Each number is 50 + 12 x the weight over its row's rms, rounded and kept within 0 to 99. Layers, rows and columns count from 0. The size before them is the row's rms in percent of the matrix's.

# layer 3 MLP down (transposed), 832x320, rms 0.0428, rows 343-379, columns 256-319
101:43 42 60 43 39 40 40 65 71 48 42 44 46 37 36 44 68 51 30 61 52 47 35 52 47 64 55 57 59 32 50 49 59 35 62 51 76 64 34 41 39 59 57 48 57 56 54 51 24 63 63 64 44 59 68 59 57 50 44 36 51 43 53 51
099:60 50 41 61 73 46 44 51 37 30 67 48 35 42 64 45 45 33 39 37 36 64 47 40 52 47 47 56 34 60 45 47 41 52 54 32 55 47 35 44 30 58 13 70 51 69 62 63 30 42 49 40 46 64 24 63 51 38 60 48 59 69 51 55
101:32 39 58 48 29 57 68 27 63 35 50 55 54 39 55 56 46 41 48 52 62 71 26 40 58 51 67 24 46 52 73 49 77 43 63 49 48 28 42 65 46 44 44 51 60 41 49 50 59 41 46 62 72 54 51 75 22 38 45 53 66 38 41 29
100:53 52 53 40 44 61 35 57 53 55 49 53 45 53 33 41 36 54 63 41 28 51 45 59 52 64 77 34 43 63 41 36 37 44 53 44 59 44 34 41 50 59 42 40 59 67 34 47 56 49 70 26 30 51 58 48 52 42 49 48 41 37 34 54
097:60 34 52 53 41 31 45 50 52 54 47 46 38 56 45 56 53 33 58 59 67 41 46 63 61 48 35 47 46 60 53 75 46 86 52 47 56 33 35 42 53 37 76 44 55 81 55 56 48 52 61 61 62 37 57 40 32 63 45 49 51 56 55 53
100:54 43 51 31 26 40 55 58 83 68 45 46 37 52 36 45 67 53 39 40 54 49 38 59 53 63 49 41 66 26 44 36 71 48 41 52 58 42 33 52 51 56 58 22 50 49 58 30 50 42 36 52 56 50 57 40 55 51 47 31 51 48 68 80
102:38 64 55 59 50 35 44 44 54 65 44 68 54 61 57 41 51 47 57 46 38 47 59 39 49 41 31 55 65 79 54 48 43 57 67 69 35 41 52 40 60 49 41 39 51 58 48 32 50 24 59 68 38 53 58 45 50 38 59 75 44 55 46 35
100:68 55 49 41 37 74 59 25 58 65 31 31 45 61 29 28 65 46 45 38 55 52 26 54 56 50 32 52 41 26 81 47 37 37 79 34 62 23 44 66 33 42 72 43 49 43 61 63 71 53 62 51 65 53 56 43 39 49 47 44 51 39 70 29
100:43 48 50 14 57 39 50 61 34 42 54 51 45 56 36 39 59 54 53 51 60 40 59 42 62 29 57 49 79 52 47 46 47 47 67 15 78 52 44 25 57 68 32 59 62 34 61 48 46 55 47 52 49 51 64 43 36 54 37 63 57 42 44 61
103:43 38 56 35 63 50 56 35 47 45 39 63 47 51 38 62 51 55 41 41 52 47 65 52 37 22 70 70 57 65 65 53 54 09 45 32 35 54 61 49 51 51 60 62 57 27 55 52 35 60 51 54 32 53 69 45 65 39 39 36 42 73 55 58
107:46 21 49 50 55 48 55 55 37 47 68 67 38 63 55 57 54 51 42 53 62 36 53 67 62 43 49 44 46 53 21 35 65 24 37 40 45 65 45 43 46 36 43 45 59 44 56 51 74 50 39 61 53 61 46 39 57 47 43 34 28 49 69 57
096:42 39 44 65 53 60 36 54 53 54 55 54 57 53 63 60 58 65 60 43 40 30 46 68 60 49 39 18 50 27 39 48 52 59 45 48 34 56 50 43 49 59 70 64 52 49 62 61 36 50 49 86 44 48 36 53 52 56 66 70 63 46 38 44
103:39 60 35 50 61 58 43 26 53 51 37 47 51 40 55 42 47 51 45 29 47 55 55 38 27 41 71 59 49 47 67 45 47 36 53 61 47 43 71 49 43 39 39 54 45 27 39 44 49 50 71 65 66 62 56 51 68 45 48 45 65 48 31 33
100:57 75 60 44 71 48 33 56 37 52 55 80 81 56 30 75 65 33 49 39 41 52 58 49 53 59 24 31 52 34 59 49 49 60 46 61 45 42 46 45 42 50 39 40 59 23 56 45 61 51 31 62 64 56 53 65 71 59 68 67 51 40 56 35
092:46 64 38 38 53 60 43 63 52 47 70 39 60 45 61 67 35 47 42 38 56 61 51 54 47 66 44 46 55 38 55 58 57 45 61 64 53 72 58 31 42 49 52 32 63 49 41 58 65 56 41 33 64 57 58 63 56 46 43 55 52 50 56 59
103:76 44 65 71 52 40 47 52 39 39 50 35 42 64 39 53 70 56 61 60 49 59 58 54 40 42 41 65 73 56 34 61 55 42 50 33 54 57 42 56 50 63 42 61 37 56 59 24 47 50 51 64 49 66 48 60 39 67 68 63 61 59 60 29
100:61 24 46 53 52 54 47 46 58 58 51 63 59 37 53 58 60 65 45 50 50 45 51 49 52 17 49 46 49 34 47 46 53 51 30 59 62 38 31 32 42 34 55 43 58 54 73 66 65 57 58 64 63 64 51 45 68 38 44 38 53 44 63 54
101:35 56 67 75 56 28 51 27 83 65 52 50 54 57 33 47 42 50 27 66 28 36 37 52 37 47 37 50 39 47 50 66 51 58 54 42 57 38 56 45 24 43 53 43 50 39 54 59 19 61 63 58 63 60 74 36 50 56 53 64 44 47 71 41
101:59 54 52 62 43 47 47 55 46 57 52 48 59 44 47 47 45 58 56 51 58 55 53 65 35 67 61 58 40 46 74 61 49 31 50 33 69 41 58 60 35 39 56 43 62 53 29 29 58 57 52 48 54 59 55 62 48 50 41 50 42 44 67 68
101:29 47 42 57 29 45 53 56 59 48 77 53 58 48 25 57 53 69 51 55 69 43 54 52 47 57 25 52 43 54 33 31 50 57 61 49 63 53 34 36 46 21 49 45 30 70 59 41 52 62 57 41 50 57 49 50 70 53 53 43 41 43 48 40
088:33 44 47 15 47 41 53 44 48 50 39 35 51 40 37 45 37 39 33 75 29 43 69 36 57 60 60 42 69 69 39 45 57 65 73 52 75 43 59 43 51 77 58 45 51 62 45 41 64 74 49 49 62 36 59 37 51 63 51 58 44 31 45 63
089:57 65 65 77 30 61 68 61 62 51 60 52 42 50 58 27 26 56 55 51 46 50 40 69 53 29 62 40 54 48 53 35 38 53 56 68 47 65 49 47 58 48 49 40 47 62 56 27 49 49 42 55 49 50 53 47 61 51 45 24 63 57 67 50
102:39 38 41 55 77 58 42 66 52 54 65 45 52 62 39 63 58 47 53 41 62 16 52 31 51 42 60 41 54 51 65 40 37 44 41 39 58 65 39 54 45 60 60 54 65 32 54 59 61 36 45 44 32 62 59 20 83 53 40 33 62 39 31 52
103:60 45 63 29 45 69 38 60 57 52 45 59 56 23 59 20 57 63 55 51 51 65 60 62 42 52 49 51 70 47 28 30 61 35 48 46 47 60 48 68 50 57 55 41 51 65 32 51 23 75 51 57 41 55 66 62 42 49 43 59 36 45 52 82
106:46 46 46 52 59 55 60 48 50 53 42 63 57 55 49 43 66 42 63 67 45 77 38 46 56 38 76 59 53 68 54 25 61 56 31 59 42 65 62 35 30 50 40 56 49 37 39 55 57 69 44 62 54 62 33 51 58 51 54 34 53 47 60 60
105:52 49 52 40 37 58 71 50 47 64 72 22 47 61 35 45 57 51 57 77 40 35 24 61 49 38 75 58 74 65 38 62 37 40 51 57 41 32 39 27 48 57 69 58 38 46 40 25 47 60 48 47 46 19 56 51 37 81 63 38 35 61 65 57
103:47 67 66 61 47 80 45 51 45 37 58 42 47 44 56 54 45 44 54 27 49 46 62 34 47 51 34 60 41 68 50 44 45 49 65 59 55 58 51 58 54 56 32 58 33 74 33 67 48 46 37 43 48 70 70 50 42 39 45 61 52 55 65 51
097:29 37 50 63 45 54 60 49 43 43 52 41 61 44 37 51 59 54 55 50 46 32 59 60 73 44 48 37 58 66 50 43 38 66 59 46 37 59 62 40 35 66 38 57 49 45 52 28 52 60 52 45 46 42 43 42 58 58 50 32 53 35 45 43
094:65 32 65 74 53 36 56 49 64 57 52 54 52 55 35 52 63 40 31 51 57 37 36 47 28 48 49 35 49 54 56 42 37 57 61 48 40 46 43 50 33 69 57 63 37 52 51 50 38 58 56 59 37 50 46 67 58 41 59 41 50 49 47 46
105:39 56 43 26 25 33 41 47 52 46 39 69 32 56 32 47 48 38 46 64 35 52 44 53 43 37 44 56 38 49 28 55 55 42 42 47 57 69 37 38 53 28 75 61 47 41 53 58 55 47 59 42 63 33 44 56 49 54 51 48 68 65 52 70
101:34 41 35 66 40 46 39 48 53 58 39 57 52 44 45 51 40 46 65 57 38 40 45 57 66 60 65 39 38 68 57 50 55 66 48 57 49 63 76 59 53 54 38 56 63 44 48 69 50 60 53 35 60 55 42 48 35 71 42 61 50 48 62 67
102:43 63 38 48 67 48 61 36 38 60 48 55 36 66 39 61 67 55 47 55 73 30 47 45 77 47 53 27 67 53 47 65 37 53 60 58 33 47 60 53 36 49 55 45 69 52 63 58 61 77 38 51 40 30 45 49 45 49 72 52 55 51 36 41
095:48 41 52 52 67 46 62 49 51 69 38 55 57 60 53 78 73 62 65 62 36 44 51 23 65 53 49 39 57 28 65 47 50 54 50 67 52 54 41 53 45 41 56 47 54 66 51 34 46 54 68 46 41 42 54 86 55 42 57 47 86 51 64 41
103:37 61 50 48 46 36 41 36 46 23 54 49 56 35 60 54 52 47 46 58 45 47 46 55 38 47 40 63 56 45 51 40 41 30 68 58 42 50 42 57 55 40 21 39 54 59 52 63 51 62 54 77 64 51 34 58 65 49 55 49 50 28 35 67
088:45 53 65 99 62 61 35 56 45 44 71 67 19 50 75 47 46 47 62 52 53 20 47 69 56 48 62 50 43 45 45 44 45 69 52 45 48 32 43 46 40 63 60 36 70 50 50 31 60 63 58 19 38 65 60 66 51 58 53 59 78 41 60 42
097:28 66 37 58 63 57 39 52 37 41 23 47 65 51 56 46 60 68 61 55 67 56 22 47 43 62 66 60 35 29 61 40 38 41 72 47 89 36 64 34 36 72 47 48 61 42 55 34 15 66 47 44 61 63 63 49 39 40 46 54 61 48 62 39
103:40 37 45 40 70 24 55 54 45 64 51 74 64 42 51 59 29 55 62 46 31 42 58 64 46 45 41 48 56 30 41 33 63 80 48 45 44 20 38 39 56 61 70 64 55 50 47 45 46 63 41 41 49 59 63 51 35 42 56 42 56 15 52 48
# layer 3 MLP gate, 832x320, rms 0.0461, rows 344-379, columns 256-319
102:26 41 60 42 64 41 56 73 51 41 24 22 58 32 44 50 63 33 47 52 59 66 47 47 43 37 58 70 37 41 57 55 56 44 29 23 52 53 54 67 52 54 49 43 75 55 55 41 44 40 61 55 56 77 49 55 64 56 63 67 41 70 60 33
099:44 42 38 46 57 56 50 41 57 66 61 51 55 44 40 65 45 42 55 47 48 49 32 56 37 81 45 63 44 57 45 54 38 72 46 38 59 60 62 54 31 36 66 55 76 56 40 48 16 60 35 49 57 55 67 49 40 44 49 29 66 39 60 58
098:33 49 58 44 71 66 73 52 47 46 70 69 48 42 66 59 57 52 53 57 53 81 72 51 30 38 40 50 54 50 53 46 65 61 56 47 61 56 63 53 45 46 45 37 64 48 60 56 27 42 38 62 40 63 31 57 57 62 53 48 75 63 41 46
105:41 41 59 57 47 48 42 37 41 60 31 40 55 37 78 43 66 48 57 65 45 70 45 48 67 34 54 67 49 40 37 56 30 66 59 76 66 48 56 40 59 54 57 71 65 56 50 48 62 41 69 64 46 39 48 40 54 69 46 56 42 53 30 59
101:50 60 57 53 54 40 41 52 45 68 24 61 58 29 45 46 58 47 38 29 51 70 72 48 66 39 64 56 54 48 55 50 47 37 42 45 39 43 52 44 73 43 44 81 66 48 50 46 61 64 55 57 64 35 43 76 39 57 47 42 27 51 53 47
100:66 67 62 51 65 55 51 62 33 49 66 71 58 64 34 61 35 34 54 36 35 62 47 53 48 72 49 39 40 45 63 65 41 42 42 40 51 48 36 60 45 61 28 46 39 75 60 56 54 57 61 52 26 39 52 44 50 38 59 22 51 39 70 69
097:32 25 41 46 56 53 57 42 35 53 73 72 41 68 25 40 50 47 60 63 39 44 31 42 72 56 44 51 67 34 50 51 64 46 54 43 31 60 65 93 40 58 66 46 27 50 52 49 46 31 41 65 49 81 45 33 42 47 37 55 32 37 59 52
095:59 73 54 50 50 50 39 49 49 60 46 63 46 52 62 37 54 40 57 57 25 45 33 46 37 67 37 55 52 44 55 51 18 73 52 40 56 53 59 38 83 43 50 56 50 38 57 64 43 59 62 53 42 45 33 54 53 60 53 53 48 47 42 53
099:37 55 49 31 55 48 48 47 19 55 63 27 45 45 58 42 61 61 53 53 67 61 63 70 29 58 56 62 52 54 71 29 64 62 49 70 41 48 49 47 52 42 46 42 67 63 59 33 27 69 39 52 48 50 36 43 40 60 49 61 49 47 52 61
099:34 50 48 38 52 32 39 52 51 48 67 45 49 62 53 21 45 30 57 52 32 42 69 75 54 61 54 47 67 41 53 60 42 57 65 52 44 37 50 60 59 49 29 61 34 37 45 71 43 57 41 73 40 41 65 52 53 35 53 43 36 39 44 53
103:52 41 49 63 56 36 82 38 42 42 43 44 43 58 44 42 55 65 67 50 52 40 31 28 57 25 54 69 62 51 51 43 41 43 55 41 59 37 51 66 63 69 20 33 49 62 47 22 41 48 63 40 46 51 38 33 42 44 40 39 60 50 60 55
095:45 68 59 41 48 50 51 49 32 55 44 53 30 79 56 59 51 55 49 42 15 78 48 53 30 54 40 54 43 61 48 67 67 63 39 63 39 59 27 51 56 57 33 31 53 70 42 59 47 61 42 38 68 50 77 52 53 67 44 39 54 48 44 82
102:52 46 43 53 47 54 37 70 41 54 65 43 56 53 56 51 49 32 47 59 14 44 60 52 48 55 46 71 46 42 40 51 60 48 52 33 47 38 63 55 35 43 22 36 44 42 63 59 31 63 69 40 55 37 36 59 47 49 61 18 67 63 64 54
099:61 42 37 44 50 34 26 53 51 37 63 46 38 49 45 41 67 57 66 52 46 47 62 51 60 56 61 43 49 35 37 46 55 55 52 44 51 54 54 56 54 73 49 60 54 34 59 56 57 64 29 24 31 47 43 41 55 45 48 39 63 51 44 60
100:41 72 53 58 42 41 46 44 70 32 48 27 36 53 34 46 70 54 42 39 64 48 56 43 58 64 40 71 48 60 36 50 40 51 57 63 64 45 43 50 38 47 58 63 38 70 60 45 54 68 45 16 56 74 49 54 60 56 63 52 71 27 38 49
101:60 49 75 28 68 52 37 46 63 37 37 44 68 60 46 40 59 41 48 44 60 41 63 38 58 60 61 76 71 30 50 61 69 55 47 56 50 49 55 74 61 36 59 51 66 47 60 65 33 60 41 66 46 55 45 42 58 52 54 42 56 57 52 54
100:61 57 38 63 41 39 58 67 32 49 54 52 31 51 57 41 25 42 69 44 47 53 59 72 65 50 63 55 60 53 34 61 50 48 19 51 46 28 48 62 42 53 53 70 80 52 52 32 68 73 54 28 57 49 38 60 33 38 50 70 67 41 56 61
100:39 14 56 57 49 48 49 36 50 30 67 62 64 40 25 61 59 59 43 41 53 41 41 52 63 48 49 53 49 44 51 14 54 54 47 49 50 38 42 44 35 47 70 68 24 52 54 53 49 61 69 30 45 63 50 59 52 49 65 47 46 24 38 57
105:36 46 71 47 77 53 54 40 42 37 48 44 46 62 12 38 35 51 53 64 57 37 58 61 58 46 55 45 48 40 52 54 44 46 74 27 48 68 57 50 50 34 39 49 40 52 39 49 40 34 49 59 36 53 45 57 60 37 61 28 40 27 41 47
098:18 54 40 49 49 61 60 42 57 55 77 39 65 52 38 61 67 35 53 34 60 38 44 46 90 56 50 67 33 44 59 40 50 46 38 68 52 62 48 48 54 46 53 42 49 36 53 28 54 48 56 46 47 43 63 52 37 41 61 65 34 54 49 47
104:45 32 54 24 47 68 72 36 55 57 62 58 47 57 46 34 50 53 59 41 49 44 44 22 42 53 50 64 27 36 46 67 56 47 33 50 49 26 56 40 44 56 39 66 50 71 36 55 48 48 46 44 53 43 67 43 52 52 61 73 51 51 23 48
100:36 44 31 64 35 56 48 58 53 40 55 37 38 54 62 73 48 60 63 45 70 57 67 51 53 38 29 50 20 41 48 47 66 45 43 43 27 51 42 48 44 41 53 37 46 50 35 49 49 63 43 39 25 40 51 52 74 56 29 43 44 57 55 29
106:53 71 49 65 50 46 39 58 48 57 50 42 49 65 42 48 63 48 65 53 60 55 40 28 52 48 47 40 51 38 44 57 55 51 49 48 55 59 61 57 65 45 54 58 38 40 36 37 32 65 45 61 48 40 28 57 45 54 31 50 38 44 36 66
103:53 43 41 30 50 57 44 54 31 68 50 53 47 40 49 49 52 66 49 70 60 54 52 44 43 27 55 47 41 38 53 46 20 53 37 54 34 60 45 61 65 40 46 62 64 63 57 47 37 71 44 58 41 63 38 57 35 69 48 32 33 54 52 65
097:36 59 23 45 49 42 59 46 35 74 55 42 57 51 28 81 61 39 66 37 16 62 25 44 39 59 65 68 58 42 42 44 55 48 45 50 38 62 62 34 61 66 38 58 49 38 51 57 46 43 56 57 53 39 59 58 45 66 35 46 49 65 42 56
106:48 58 55 46 39 48 51 45 51 55 67 54 31 78 43 56 54 44 61 45 37 20 55 44 46 39 39 60 53 45 60 52 56 73 44 48 53 55 55 67 53 16 23 52 19 56 71 58 26 42 45 52 42 65 41 50 56 33 43 32 51 40 80 45
101:63 71 39 63 41 41 63 31 28 43 69 20 31 45 44 50 38 52 77 62 41 30 57 56 50 45 59 65 52 72 58 43 64 52 34 75 68 55 66 38 74 56 54 50 66 38 38 60 52 63 36 46 59 42 36 40 56 57 46 21 54 33 38 26
095:47 56 43 39 61 52 49 35 35 56 52 48 74 43 30 61 65 37 51 61 49 29 50 45 52 56 72 56 57 42 64 55 56 55 48 50 54 52 48 72 57 52 35 57 58 45 66 47 67 47 55 34 56 48 51 48 46 45 44 48 48 52 55 69
104:76 64 46 59 50 55 75 47 35 30 52 27 66 65 60 59 62 37 46 58 73 52 57 51 47 39 50 47 39 77 49 41 69 50 51 53 49 57 57 38 51 43 37 65 58 51 49 47 47 47 39 47 42 57 42 52 73 29 40 68 41 62 45 56
100:02 40 57 47 63 43 63 42 50 42 60 61 51 53 46 50 43 33 53 56 48 22 47 61 44 33 53 45 44 45 39 62 59 28 37 47 78 53 59 63 52 42 38 49 43 60 52 50 56 53 47 32 49 57 32 40 57 53 28 57 29 54 35 70
099:48 52 53 44 49 45 58 36 39 57 25 74 65 48 52 70 44 16 71 50 46 35 54 75 52 72 36 29 51 65 58 35 41 50 57 59 55 50 65 55 38 35 41 45 31 56 73 43 47 64 47 34 31 50 66 69 51 36 49 38 12 64 44 57
095:67 59 74 66 38 55 58 31 57 37 30 40 67 41 35 44 37 44 56 60 35 23 58 57 53 20 44 53 15 53 52 52 29 42 50 56 33 68 48 56 58 53 76 60 55 65 50 41 62 47 60 41 43 36 60 57 52 47 47 45 28 41 55 56
106:66 39 50 53 55 42 54 68 55 45 48 32 36 42 47 55 56 58 50 59 62 66 37 64 53 60 35 62 63 36 60 40 38 49 40 31 52 65 43 41 47 41 41 62 52 50 26 48 22 36 49 64 34 62 70 53 47 47 57 40 77 42 83 60
092:52 62 51 61 28 37 25 45 25 44 56 52 46 35 42 48 76 41 76 51 43 30 38 73 35 34 51 30 52 41 30 22 58 49 72 36 69 39 50 37 40 40 53 46 50 33 69 63 54 76 34 41 38 69 44 40 42 35 62 45 60 44 72 48
098:49 27 49 59 33 54 74 31 59 47 48 57 53 58 55 26 64 37 61 65 57 41 55 48 60 35 24 61 65 80 54 41 51 24 61 52 61 67 51 28 51 76 50 50 36 66 33 50 54 53 57 60 43 72 48 59 24 33 51 25 46 36 73 52
102:49 33 62 55 60 48 50 73 57 62 53 53 59 45 42 48 68 47 36 47 58 44 60 40 37 50 44 54 25 68 43 48 65 44 33 53 49 58 41 58 62 54 39 48 65 48 62 67 39 43 14 41 75 46 62 48 41 69 83 47 40 34 52 49
# layer 3 MLP up, 832x320, rms 0.0451, rows 344-379, columns 256-319
100:47 44 48 56 71 61 33 47 56 39 48 52 56 66 61 52 41 47 46 63 67 46 69 57 54 65 72 76 44 45 45 58 41 54 57 39 50 59 67 48 51 45 52 39 29 39 36 45 49 34 50 13 51 49 62 56 75 50 40 49 43 52 63 46
095:64 25 45 52 33 44 62 44 46 54 49 50 44 61 45 28 76 26 59 48 57 75 56 22 60 54 57 37 46 37 50 45 37 57 74 58 50 33 43 42 44 52 49 47 45 51 61 43 31 56 41 67 35 58 52 38 53 56 48 52 51 37 46 56
101:23 38 40 35 45 84 58 55 37 40 57 39 51 67 66 60 43 57 74 53 38 50 47 45 18 54 48 49 63 63 38 32 57 40 33 55 40 58 51 47 48 50 65 39 35 37 39 40 46 28 36 51 57 45 63 43 57 58 60 48 25 53 73 49
100:44 72 55 64 44 47 50 41 41 55 50 39 51 44 45 53 87 50 48 57 61 51 49 58 61 62 33 80 61 31 46 37 56 50 48 42 49 59 59 51 59 66 28 40 61 39 41 57 60 56 44 27 30 54 59 47 53 51 44 66 48 60 54 50
102:52 32 29 55 33 57 65 55 78 48 41 71 47 44 31 40 56 53 33 56 69 41 55 52 64 68 47 58 56 37 51 49 43 69 54 59 63 50 46 41 44 53 68 42 40 54 60 45 61 80 43 31 54 56 45 48 68 37 53 59 37 62 56 30
096:42 53 44 69 45 68 42 48 58 46 51 43 47 65 44 48 49 50 71 56 34 50 57 52 61 59 52 64 61 55 66 50 70 39 32 68 50 55 55 48 56 53 51 31 57 59 48 31 51 24 51 54 42 49 46 56 37 72 51 53 73 44 51 66
099:46 54 31 55 52 18 52 63 60 62 41 42 64 60 71 33 29 48 44 49 53 45 47 62 49 46 33 34 31 42 54 39 60 32 59 69 65 66 56 30 56 45 53 49 53 48 61 64 50 75 42 34 37 35 26 44 28 47 47 45 72 39 57 30
098:53 56 47 43 51 57 40 44 51 38 62 27 57 51 37 47 49 49 50 23 45 28 63 26 74 26 40 60 58 68 48 81 44 57 52 59 61 51 55 61 53 50 62 34 66 36 56 67 62 26 67 45 43 57 46 53 52 53 45 34 56 57 42 38
103:46 64 39 34 51 34 31 39 53 39 53 60 44 64 50 44 61 54 37 50 49 51 24 60 49 51 70 52 48 44 37 36 65 72 39 40 53 41 51 46 56 44 55 47 67 48 50 47 51 71 37 57 55 52 38 56 39 67 61 55 71 30 25 34
108:39 37 46 45 42 38 56 46 49 43 61 73 26 50 61 48 28 60 35 52 48 57 60 77 63 67 52 45 31 57 45 46 38 36 51 56 58 61 58 55 33 50 55 45 61 69 62 54 46 48 30 50 59 33 61 42 56 35 44 52 29 55 63 32
099:53 40 61 60 57 50 45 31 30 53 53 41 42 48 52 74 62 79 58 65 64 57 50 41 33 41 55 59 67 31 47 79 43 66 33 48 47 43 42 48 41 36 39 59 50 64 65 62 49 40 41 61 43 64 51 33 44 47 56 46 52 44 33 65
099:58 62 39 39 33 44 57 44 60 48 52 32 47 54 47 40 41 80 27 43 58 59 53 47 52 39 64 25 42 75 64 40 58 33 38 55 58 50 32 30 65 63 57 55 49 38 46 64 43 47 31 41 49 65 54 41 41 42 50 19 45 36 57 51
103:38 43 53 41 50 69 71 35 55 50 27 71 62 44 49 53 64 35 41 39 47 44 31 47 53 20 55 45 48 42 57 67 31 63 44 66 42 35 60 59 54 35 41 63 47 60 23 63 60 56 35 46 78 53 65 50 43 43 51 61 61 70 38 42
092:63 54 61 74 53 49 54 42 43 49 18 55 59 63 75 55 42 57 53 45 41 50 48 47 50 39 47 50 46 57 48 55 45 42 46 31 14 38 25 66 32 54 62 67 54 59 53 56 65 38 72 62 51 44 61 43 41 62 40 48 50 49 39 54
100:27 49 74 53 55 71 48 78 46 73 56 40 46 66 58 48 68 41 48 27 31 56 42 40 49 44 48 37 63 34 61 43 29 51 55 34 48 22 68 42 58 63 50 66 51 62 34 45 32 48 56 63 43 50 56 58 51 74 54 47 66 47 51 69
104:62 45 59 53 58 50 44 39 38 56 41 66 51 47 50 42 39 44 49 65 50 22 47 32 48 67 74 44 44 49 57 54 67 40 45 63 50 49 25 39 60 43 52 42 53 36 72 54 68 36 50 44 47 56 27 49 67 18 68 54 58 63 41 58
100:54 51 55 48 48 31 51 31 42 44 46 41 21 57 62 48 50 33 35 66 67 65 52 46 49 53 39 38 64 47 38 52 38 57 47 64 47 33 60 41 52 33 42 39 54 50 38 43 51 48 35 37 69 62 52 40 53 49 47 67 51 48 66 33
099:59 64 56 39 48 42 47 52 23 66 57 58 39 78 47 73 49 43 63 63 56 41 48 49 22 44 58 59 56 65 44 62 62 44 41 49 65 72 30 31 57 43 40 34 56 49 57 57 55 27 51 46 41 51 37 44 64 48 52 67 62 55 50 44
101:39 60 65 49 58 49 43 54 51 45 62 73 54 69 29 44 42 49 48 46 58 58 59 39 59 62 69 56 48 63 45 63 35 40 60 15 55 48 45 64 66 41 57 53 68 47 38 16 63 34 47 34 45 37 56 54 44 27 78 47 35 53 34 49
096:59 37 53 52 35 75 43 43 59 46 45 42 49 42 60 39 48 69 62 59 64 75 51 66 51 45 50 42 71 58 43 57 49 29 41 25 52 48 42 51 56 61 48 56 46 61 59 62 25 60 37 51 37 48 26 36 54 37 56 47 44 50 55 51
100:47 51 41 43 66 68 59 25 63 40 30 55 38 66 48 40 42 57 61 59 59 37 52 43 52 58 48 55 42 55 50 52 53 43 46 43 54 34 62 24 38 60 40 64 57 70 37 63 53 36 57 56 66 51 56 35 53 31 70 57 34 34 48 36
099:69 57 26 22 58 73 52 50 47 42 39 37 38 68 67 48 42 45 63 61 47 66 39 60 68 46 29 43 47 23 61 41 36 42 72 62 29 35 63 40 35 30 43 78 54 34 56 51 31 47 53 58 59 42 48 32 37 48 55 77 44 75 38 62
099:37 32 40 58 52 45 68 54 60 53 48 32 33 36 63 60 43 56 42 50 22 53 54 42 68 44 48 64 66 79 42 56 47 33 62 60 78 62 39 47 34 45 63 65 52 52 37 48 54 51 66 39 65 35 35 42 31 54 48 45 62 65 49 54
102:35 15 69 38 41 55 60 46 60 35 52 63 58 48 55 59 69 34 52 53 61 57 55 59 37 50 29 53 33 55 50 43 54 79 48 66 51 57 46 76 56 52 43 39 51 43 37 49 43 45 48 57 53 70 55 51 74 44 62 36 46 54 53 31
104:53 63 53 52 49 51 43 66 43 46 46 48 53 44 61 39 46 59 52 46 60 37 53 74 62 36 66 51 70 56 58 49 69 65 53 32 60 54 35 70 32 64 43 51 58 37 64 47 47 44 53 44 52 44 30 63 53 58 61 36 75 48 39 48
096:64 62 21 73 50 43 54 39 57 54 67 42 36 48 22 38 34 45 76 63 54 63 61 41 48 62 42 39 67 49 57 45 56 38 45 54 27 58 67 47 61 53 44 84 75 48 55 44 49 58 52 33 57 45 33 45 55 77 52 79 66 56 41 47
096:40 49 63 50 59 35 36 36 33 50 53 50 45 16 51 42 54 38 70 72 41 51 47 78 40 49 58 73 47 47 50 42 34 48 48 45 54 59 46 55 68 47 40 45 89 37 50 54 47 17 60 33 47 41 36 51 40 54 29 47 44 47 37 29
100:57 67 45 52 48 37 45 40 39 41 31 54 59 52 39 49 59 35 54 67 50 48 82 52 61 52 60 61 59 53 29 41 62 54 47 33 25 62 48 44 31 67 41 26 53 60 49 44 49 49 41 49 53 40 46 42 49 58 65 43 53 55 61 56
106:64 43 65 46 46 63 47 48 57 42 42 66 53 46 43 30 46 47 51 27 40 58 49 72 44 34 47 36 59 41 26 39 39 64 48 42 47 20 52 55 65 43 46 53 36 66 41 41 57 50 35 54 59 46 63 35 61 40 62 27 64 66 59 31
100:27 40 74 64 55 40 42 45 46 35 22 36 34 42 40 53 39 40 56 53 51 41 57 45 37 59 59 46 54 49 56 31 62 42 43 16 41 66 53 37 43 57 52 28 30 35 68 69 49 38 54 47 39 51 49 42 58 67 60 32 50 63 47 44
097:31 38 59 60 28 53 48 37 27 43 52 51 46 46 70 60 73 58 36 46 54 54 36 44 78 35 46 55 54 53 47 42 36 60 32 50 71 27 63 44 55 44 76 30 52 46 56 70 55 62 48 50 61 58 57 77 52 52 52 54 59 50 38 49
097:46 69 38 54 36 50 45 46 61 25 37 70 54 44 31 54 51 71 70 29 54 58 40 46 30 36 27 53 37 58 34 34 38 43 32 62 40 36 34 45 73 17 49 60 46 33 35 39 49 65 47 41 41 51 63 50 52 72 43 74 66 62 52 44
102:57 67 63 39 50 51 70 60 57 48 40 62 44 41 57 55 62 58 43 51 52 52 27 40 33 51 48 41 30 55 57 61 44 60 44 56 57 39 60 47 68 38 39 54 51 44 47 18 60 69 41 57 45 54 55 62 64 42 48 43 45 58 54 64
092:46 53 79 56 53 48 54 30 33 35 50 71 48 42 36 54 42 62 59 50 34 43 58 79 86 34 47 54 44 66 50 58 69 39 50 63 64 41 37 40 30 47 51 40 43 59 53 49 50 47 48 53 28 56 35 64 50 46 77 50 19 67 62 66
097:61 42 56 36 51 49 41 42 54 43 32 58 36 53 47 52 50 55 58 38 45 38 46 59 54 68 52 49 39 57 41 55 61 59 40 52 65 79 36 51 54 51 89 54 51 39 53 37 51 46 41 49 45 45 50 50 63 41 42 26 67 79 35 47
100:56 40 49 43 54 52 42 57 43 51 54 48 32 27 29 34 59 38 38 65 54 62 61 55 51 44 43 48 26 61 52 51 53 28 54 41 53 41 44 66 37 18 36 51 39 37 36 45 56 46 67 30 37 47 27 59 50 56 46 44 39 70 54 52